Part of a small language model's weights: 8 layers, vocabulary 2892.
Each number is 128 + 24 x the weight over the matrix's rms, rounded and kept within 0 to 255. Layers, rows and columns count from 0. Numbers have three digits each.

# layer 3 MLP down, 128x1024, rms 0.216, rows 0-127, columns 704-767
120112147127133103124135159130108146133182127127124101109122171078132143062102137136181088099115144215082105137146161131144123139181116110107143115118135107172126134140213138108135138099098128
150125136149153155172140151137129096124129137113119152129137117145160133149113115103105152122130103091109110123134150099113118140160192118132118103168148135145125167114119108169125148119114115
108129123128143123081170108139139158134147138104104181091114110117123128130138162111182117156091133107149072118126135174125114153140150138054145129151154110143147133177120124125155094136123138
109105121135136140106093171141137094135115126090114114109127163141111071153116113107120102125153152150183128117121135110134096147167154120085122114102137153122122114099141159089128145101155180
130145128117153126071137090119107113129158122119150138128158157138133088112161126054128095130092141135159128104113148099097185144130144126147166106107133151156108140136121102150122138109135173
164119106139112145138112112136095143125148154135146137170090160123117113119110153152143101125138104138121131149126140127104141137156123090096125135126119105117157128110159121137125125141129105
118143132133121099160152161152094126090118143125160158116132124143085085139159138132130125134133137170097130128155117127098149117150099129144111133095177115131149142150155125101135136117127155
141113160115089157116149111148095130122167097115122132123148143116094143141179093186122155175159134094127133123116096126137115129104137118114129121118184108126138102104069118128168135111123100
150170082124160114142109175164108105124157106124122109136143125140159126169115115148120176079113118120144160094112145154108137119082185154115132120172116104150138162110150131142155121106121108
141119160117112134125119172116136151120169084127136140135147113153137124124112096137115140166153120125119100119152120150145114130103104135158157136139105125165164128151114116135115145096181105
152098148132163140169154128134133120110122158113138145170160096121153152130125156125133121152186152139113189130138106150157108134120099141136116094119152148155156075133121132136181122162096138
153151162115126136121146101139123148153129106139118144139143189154137132091072154127133116069143128166111120122143133130182144121122125130156120135152153140135137092131119116093147102143133110
131133131106134151124113109126103125153125144132153137138101104129212102114103129142180157093109122096134131139146137123169124136112105116133133124104131111088107116134136172134107120130139100
145123090123148131121101158150137159111122135163082143151133120101142123120107100110119126131103126142122096113131134111132103129163137116127139110071122141131097088129116122136123138140148113
099136119124136140138141123102127115181129154150127122119107119128129117121088111117143153167140090160141149094102095125171074101139146120143108089144110139097153153084176129103150118136093134
119136141117112092139138087094133131149160111177099098146174116108118137095161170117114132147131158121109107133133152123135100107136093154091144117108122156112135082108161097166126137131146103
097116170117142146099151154130101170124152136130119126108145092132123146137136159117128143092122103163072092159146157115126083150141145140143118128137113148148117160124095097145153121106159130
160140122121081136099168105147176104135088144119129092111111134117135147147156143115171103156091165179040144158091141119133114125142165137123144155100129129117157137134179129132104123164119146
124154159120077118113112105142155127127078125114177098107153084114135082112136160114100113114134132115141161139098128117144100159086145124142090161119084138132110107138094161118130165078133143
122114124165183111156120118150144151078120114135093122117148106124110114130114136114095106127134132106140148116161144127141104129095108164097142109204101136114103145093139124166123132127128121
099126133101169154126132098134124137113176133135123104091150137126080107119131113149111198165158159136126134184136125119109106135109148137114104131164134172107123096124121138119175152131099108
155132123119133155113118129144132110138127121117101120132106104155137131116098147128099131135172119158121168092126125157137082134132137167163114098145115141124161120133176096136154122133123073
134138127112114072110132125142158108151116131101121131122124117134124091118144082111114137166130110085121165125060132115149135100155174075139117109156143128132136115146127155117095125146128107
123118133104183087123108126148155086182126093129157128115156182147122122129113110162099136122121111117141113142146139122149175142153144138161192102121147139140156129107114160103173151137152095
114107141115129144157081123100107134171129159133127117116146135126100142166136144139136121091156118088114103128105083097122087131160078165136125143074103105145111114107146199121133151147128125
184161126124139127111128134172126122081163181116127106141108043160143121188140136144073117108118124125184112142115123148129121130121163152133128124100136160127132112107174131085121126130123174
130127132155110130081147118100149125145097141158129104127117162115132126096140127091120176107124140108129092092135131099138141121127128118153096098118134101125141148163134146137141168109079118
140090128153109122118110155133140095129113176097099136169123123117119107108065150158068133114154141185108143160098139121102150141136117174131086124130116139181078170116142108114145098111169110
141116086127154110139091148118173089096103166177089089141125152120109130128145117126130094169117091139167139144115087113127116131136113092130164105138095126138093135103093128122120137108144095
168128145141122141124140139141120107146123126107115146083115172116136119115142126113128145125128124139178131150093104112131151119090130103151179128119132111118139092148147120157126129093128114
130112137133140166150072126121116126112140117131200143118131116129131113107144137109119141090151124150143132171130138117156126101131104144122113125127086126120073107115134117127170115135128112
095140113138135087139128120209167090137129148103062137124097126123161103111144151122121129138134151111156125130102131120127120117121146114128111120119140119136151149127150105145143104129091111
121089148114136160085101142115116149105128132118166129134122106127154146094145101107188102116142103131134121097122134142136104119098147114104146119160138117114137078138131105127136097157061167
137129107105123116147103075113131135135098154154128109107139122127145085135054101125143144119092094105123142136150130118159139178140145125141122144134133132079163118135128114144134152170098109
150113142101131095128107137158146099152109141105102118079125127144099170138133093104152123136129113110145137118139093150137116113124132107114123138100161138111149133111128152122128139122085113
109149131138171129167104081135144084154160129152141109120122082119084150073118160114106106129098098170159117150093138127166132147125157153125113090125147110107123127119116090124142140128156155
172131088140135106133144163128150116135105064138082080129088069083160156110098098130147134134154122093095116133185128080166135133144081096134150103130149136144135112160098128083135119135122102
170134121189161111142104134215147181120114161171124113120106130105096145155138118139137136128128124180140095125103157126105085107136128099126132127128187153156121148112095133154154175127129137
132114122105113128131152088138136136143099125131113128105100100123132131126152092097117110133102166101122122134129106113098156130093089144148110107103126133115077170139104154136137126111161131
138142113102132118169134132114091145109158112152105162115119075143098121114145099130160113148129121111136121126118105120115148093139097104133157104167143127109094133122176154121102073093106143
102060152115168136132125114114124106102159162165127117127079103134141080124117136117084138157113120131168157166153158138151154152142158179126126132150096118110115117119152128106171106131109090
147129120099071129151085105146145128161130121118146112107141146181102092168093110113131121116128100097134155138141126131151112145145125121100110149176134146139131110139133136160098145162110120
150142106094120124163153122126130119105142124136141165123121174147141122156135123140144134120146129136101129117119162116119152132123164108130178132139118139145067134145125107164137112108134111
137124111133142143199125131128118141155124074077113091097142044116172133147102140162122115161129148113149105171125146131139154100179100131158120153129112100143156106105105135110129132141115116
131136148106107127148115094142150136151135108118144160147117091109170150182159121116110117152123111091125107112149098117118105128113144163073115137117133126129131142138122118114117141136100107
127144161167139133152107143135153108155125085136171153092146142122156134152117108139120149132120160118186164113115097098083118125140136144148124158126105113101097136116136140155138136077119157
156129126152127110172132113121138160131129147132110171189112135172135098121132112142109111125159124104175132146163114143151116068146110120145111145135148120122173119129135127119106162195139082
128182127105128126135119149148102150135119120125160138098111089103148097140171120123121173144118092086135155200121131150115134139163129164144158125105134155110115162133149109161128096142159103
131150147097106116153109107134135147162137133094153145109151126087170171125171154126133095126179143153144106086146158137104102123103113143084168149134124103141118090112147156132108144079123175
146145116147124114158164118108184127129125142094150144085161115143083094101136145127083136110134144178107114093081148164128123160111144087139120113133151126146113146130120151102158130141136146
133110106131184121087133157125117108149126158102135121112134107123110107145101160130205138166136121134124070138120136127127114135106147135164082132132145122134124113138102110156102116148112119
113150146156141107152146133184125165154154177113132119146141117153121099129149129155160086129118130116125107132125122160113174106199131112150124106143084114135112119137176150152126157132141088
099106122102162149134128177155130122128101140134095113126111125113105113091124098121171126144109140092105131124145086127124134103079108149112124174152095108159128139127143128087107101095142108
116153157173140118148083134141110136110076142164139142117153095115184162143123144155134156121108144146145088128132115182155107150160171169164151146137161148148179090148106085126143138097105159
141108164137108129103169156153136088116095161136137106130173160129113135125130172109124159112146107125137103121142140118142119170112124132119110111134153148147160129134151141153111165154129205
113119190130119138152136106129089163122148133157132115123211115141154076125133125145093147103121114109130134149108100116132126141139105122178146089131113165111069106124083122157169097119075129
104158140103145138082084161135095131113152150130092139107129091154124128123139133077146113112130150137131152110119152145139150137130093152105101099141136149135163144121134123132137112122109139
136136063116151149133164150127100174145101123147156102126135147153176129101118114113113106122142109128112144146125125119131136174133141096140105109102118099106130138123135146107103112135099109
118096156148135101113099120112149128105103096056132098146143107075125118137169148141088123135090112141154131071120123129145109080127157138123156121161140165136160103122138109125091103134126134
136130083155132153126123120118107114122101147130106093088169140144105155159129119122144133139118117121131140096144127123101117109169093123091097074067127187138158167111147176143101125134121127
176096155114115121115083142172135085182171125111155137130103140102140163168095095171119154179107167108128102126094092145100094119151126130129147153105103111125112096130142139094112152141149121
102150136171121117073153099089099157150166144131130142102130103120138113123139136127150135101138111124137078117159141096151133117123164124179106119135097113139132125082147122134135140128163084
158157175137164108130145148133087101089143090108122117154162129145162116135143115160139118107145120124131122087150088143143143140113114131115155145116129120122157096134085148147190135112138109
108122149152171114147091096156147141113137113145137136138114124134103116148095115157102103103078129148180128094108118128140130136137141190111139166159155083146166150112111115120147154138154111
160115126151114155118169114103123081116129113142119133119093136147115120113130130109158129134134110092108091133142134103167144120170101110104143129114105131103123080143108090098113154104117129
166123128103129162153118103102153181105105112140159159093109152159132153155139122139133112105175151098088147144119140186122116136087126122142137112153120116123146139117101082109126136098108201
130154147105108182123149142120143086122137151112149130122155125150158115122154167118140157185126130146131126098088114134132121113120152166100122131129079144112161125137179127116169110130138121
173095165163171093168132167070074143135134124140151140166177143148158156118112121160101110098163126182079147143142115145162126079147139113160156114139039153174124164154137090135143169095144145
125088116124124161103083153119093115153062172136129095134137111128144131132103078128123165065118093188146110100163126143102110108150160118132131138100101132115160123111075140130141105159121123
083116147099119164134133120131090111125117171073117130159122151128120124111110081166155145148144136106145155093134146153135108134150131175068141129087146131149168151118136147093142129137147134
130098073150121176135108125099076138122111115169154156133127180125154160121085152124135088133159095105116120111149160185121113150127139139101137111128129170120122119142133130116119172136120128
112132158141143105138098072155166166164114147109156182136141144158125142081155106115148152134092115123125143074137169152139149139166143116129149113116125098095133110102120111142128121186107135
122180098127121089134137125118125131109115168143135125133116173137147090109139146102138143174125123162103123148155107090176140100130114079192169170141137127147107125102107124109141123132143142
119098141133136147047132140134110154148160145105168140120056185117158150134118108082135084120120127130128134108138141141159102159112162121152103157111130137114127094165108156170142160127117134
171097120148142137132113174152154129139148162124088143113143139116131113129102166127123131071136128117122111157121108144128150149131114115120118121118135108118146170122152102119080141135121149
112127094123143133143122116117178154149140138103120137094078159119114114145162124141181152118163133107144096139136096112126153151123153132117112111123155132138134105141130155095140131155128185
127138125142134107142131146138162173095173132156163161118119151159148100156109067108123124114113108138136128146132132130094137111128116119110151119164158129112134121126124160135138157102076108
158079130117127141163127110114156123163134087126151125125134121118139134093139125094134139122085117148124122167127140119144115122136138108134111142137117117138101134110124173139116141108103132
125089129137103115139127139146169100122137083160158149108129124125100108113104154141160119119109169152119124131109122119146123137153134180098114128153129136126115115151102127138150136088143169
112119136101130144165113129137128119101152113114118131131100095110145129121103116134146103140131093093103124144164113150166097102132127165139092131117128112138174145093123119146195080121118113
099085125152131172076146159144110137130108085101110116117114088149139098132111129173117103118137126127150103097131109148098118168085144104127107138095111096123180121139147107118111151130148099
130149156135154117155107141121106116117114117137167126149132093103120154079140131126109113150121148088123122158134167066128132127180128116167127139125116100077073095141125101086131128125119125
148111145122145127093107079146118109130100116110159115105171198093155106136113141114160136169119130116123111118137105192133080121084125117117152141152176133127121156107118143162168139160121101
133123134096128144162138136135191137114144162134097125171085142101155159108126105126187141110165121142068121081191107134159134180133143122088091064135127151158156170119118134101121096109188128
133131096131102179133180114136075164099161152147118119112122131124131161116117113119141130156115125130185170126104156152135129137174153117128126130110129123135124114112139134135162123144090102
193128104157132088121160110168171139102135121100119165183106145161105135140168165149134076143141140146153091161120121180149137155113161087150107142132118137166125120100119139112148143149105131
106067149148082093145148124107152108097110082137087114189150087102128171125090131051120099212123168160133133136120114104158122124135146103121123080109107109117133130166138133152119143136110119
137075112128115152154160107115111165149116152101067163133071152130155119118090145132180132147143074143157153125134108155126156139118130121116149132136129107100129114075150158161132111163121117
121126157152112125118145103081148121124089103128096122100184137103134210155125150096157140123124136149074104135176139129085045094119138099144130129144106129123155150097146136141123136178138124
112145117083132113149130141138139116099155107138152126134144159088150156136173111114165134113133149162162164100161121140106139136114146172127134153156107111127107100145152148143113122129098090
104108140141112146162108110123116125104116135121133165108150147071123118114122123118135104111126098133120133140124171100104125097122106105117127123146139141129112134124091148144088148100133090
083146136120133079131157141131097139102164169137123121148121139137102088091105104117115206143100120114127117116156151135118166148151155105178070151106112138139161059102131112139135137109131147
126130118167120103103116130131120171139114157142124118091117129108139132087105107121128189092102102104086111163131166138121114104097161145131112117130150122087089116117128121141168108165117098
128129126109129127096105144131099095153109138175090111159141127111095144116139169139079095107108145135118122168141138120121110122143153141110125092117084136141125142127122139117155091149078121
151130125149178134182117157134133104140073133084216126122102135141128143136144122160100133146106139131172131150111147114129130124120156128170112131114168176123106177110112138121136112139100151
140156107169144070142160108107085117133146131182117141128062190126166116123087124140124162090126117143156089125092128096133121142134167118153151073129143129134130163144134159162175164137139179
117150115136117129153130119147099138105130106129150128128100187069131164149104105101121124135141140129119137149114120106103097099096096099137099145116118134146150125082120082120137126118101130
101091096126095160142109120152124126118178190165114144160082149168115159134142124164160087196139104130142113098143128106131135170141104152096126119119130141167132110113132147127121152093135144
125133139129129119125138138078141153118114137130121163121108139109099134099116158156083145134095138118102119130151154071148123115118133129170117086129136182149124149087120107128128149114131134
113137125136104098111102152110163142144135104164097111138120116151128128128112121120115103111128141121123101097162117084108146141125136144166168136115122093121137123121159092168129121143083155
148114088127120136117127155148142135140139132128093067092152112113121122095105074171148134118105086145119146112120083099136099158126158159130168107099098134171105105144129097141164102155137147
093122113131154171143173084118141165119118088111107180125114119137135120122107110136173118107164131083148099144120119195116109129131147147122103139089105145100165122103137101077117135122111107
132148120134118096121193098097123179085134128120118140114111124078124126110162180138087111150125116126124104143116186148085104138152134113154165113163095151146140133118105124086152168092099152
043108149131101130130101148106161143133131132142121155100130138148118140145141112174133135125095109134141142142159088149140120157125092091129149146143160139123167132137088179168160151114149111
129169102094143143097145136115089143144154114117128093104133183150135140151131138101159116134124137125124141106140104171157136158092150172112149130108103112131113096077121125098126128110109144
141183118132173115111128161132124141102100128120106159154149108138094154154087113140109154127070135091146106141084120107154141122116127131153076099126128122094150143151162140104111136133121162
130141170106126098130177138120102135109135120128117140112150089100145157109127139158154116189077151147131086154125125087118132129132157102131167147150087103167167094149136111137137133125128122
153090137105119151104110128178113135160165145104129120099107126115085126125141138107145139087123136125130162150140175147132144171137138126143173156119114126122097145064092167086082122173131110
065140124140120126165125117135168126147135150101115130115116119129105111146108116162158122176166127116089114114168160104155140103138124112106132099160130162099114162154156129114124141157138173
135115114127163092123127125129067132120165098143082137182136106121154122112126110118128133122143105117120143131098135114111136123169170135170174159132150087134165098148123117135107119123101135
102146107142106098109127106143163125110130105089135128136117116113180088111125065070157158144093137146123102129111140092114130184138137143122078107119124169094132177123133141154127124145149149
112096174186137136115141130104134130162144147128102139153126137116143151135075129110074170146147138125154120087089143129170137082174164107137147116135139132156106140159176145149144141163127178
171157088121123164112119142183131132104146111136117144085118130134134128159092112152118140142166138089132111132147140187131109107158146109094128122209143158140111152128070134137133091077177143
129159110108139096138127165140112151156141141129104129090131098120132146085156113115161146175145133137168102148105148104148156150044127108126104156141133146132117118125118070146154139118155112
165133075128183116159135117130094096114136134112159148102103095156184145161126094103162149130122165121126123101094194170117089167104135106140110117110124089168153065105134147096132122134103178
112118114143115171119100100135140169166099147140129119126180136136151116158108146141144151102133125125124131161179138160159160079124112124111143122123097129132143138155145089116138127157117115
122116157187121120128098206161098155127103136113104166085130124146104148151143095160146098142150144109112103086108105142177122112140131126096110136098138089180144104114129143132114112125102108
149177110111124127127109131169112123149125151165126114116101113132090139121155137128078127122136148160135118097127084120096167169104142155143121140142151111137137060117129161144174167131126154
146146074149114133068111126162126160075098115127159123074143122080118101122129135146147136161136130122173158158135101131131140134130105106120157124131135114118135094101111166111157143152110146
084086130115159141084110164155120111124149136128145107178164065117113146135119120132133144142121111200142118120129133120191101105144112092155166136130160148102114170126125076100134091113121146
154134130113149141144147166117159105129132128099119145096110125111150105157119145090161119122131114114158119131144111099097146106132102132095153099100117132080156185169158150119125107095128138
116098184155112172156140126147120164112082183116126099169125113130166162105154162160153136139144133139145117097162148122171125149137154102128116127134108139173133097119093139118156152144114109
125138136136139135111118136138137124169176119142144134135143133119133142102066150130134123133146153105155150155127141098098139183151116086124121137112104136122119162161178144135110152116119120
135139155142106136118127109094140083147126119153116153136134112108131119148132120094096141125089164125141117130099131128159120104100139095068107122189150174129119098104140175074192145135131149
130170150153133147172118090133153176118094154107161106110113138093139112146171158141138136158091128126151128071136087165152135107147123096077145129156092106147152123134157136176111097113154127
136108118147115134149143140146158087162118128127086119132124145121121151109121119126175179137123097102122150124147173116164108118161104120125093168089132163113091098135122121102144143192108162
114118093094144139109150122125119116114160121116108132129145147102160119138140190147128124147175120127129145141110134140127120134137137156141132101135117142128109146130101116167121112141131124
132122095176144137108134155166089119145152168098126133141104128139131135137116113126100126142108145142124121135102121105128098107143107112103130127111123102144114161124147154119123136095072147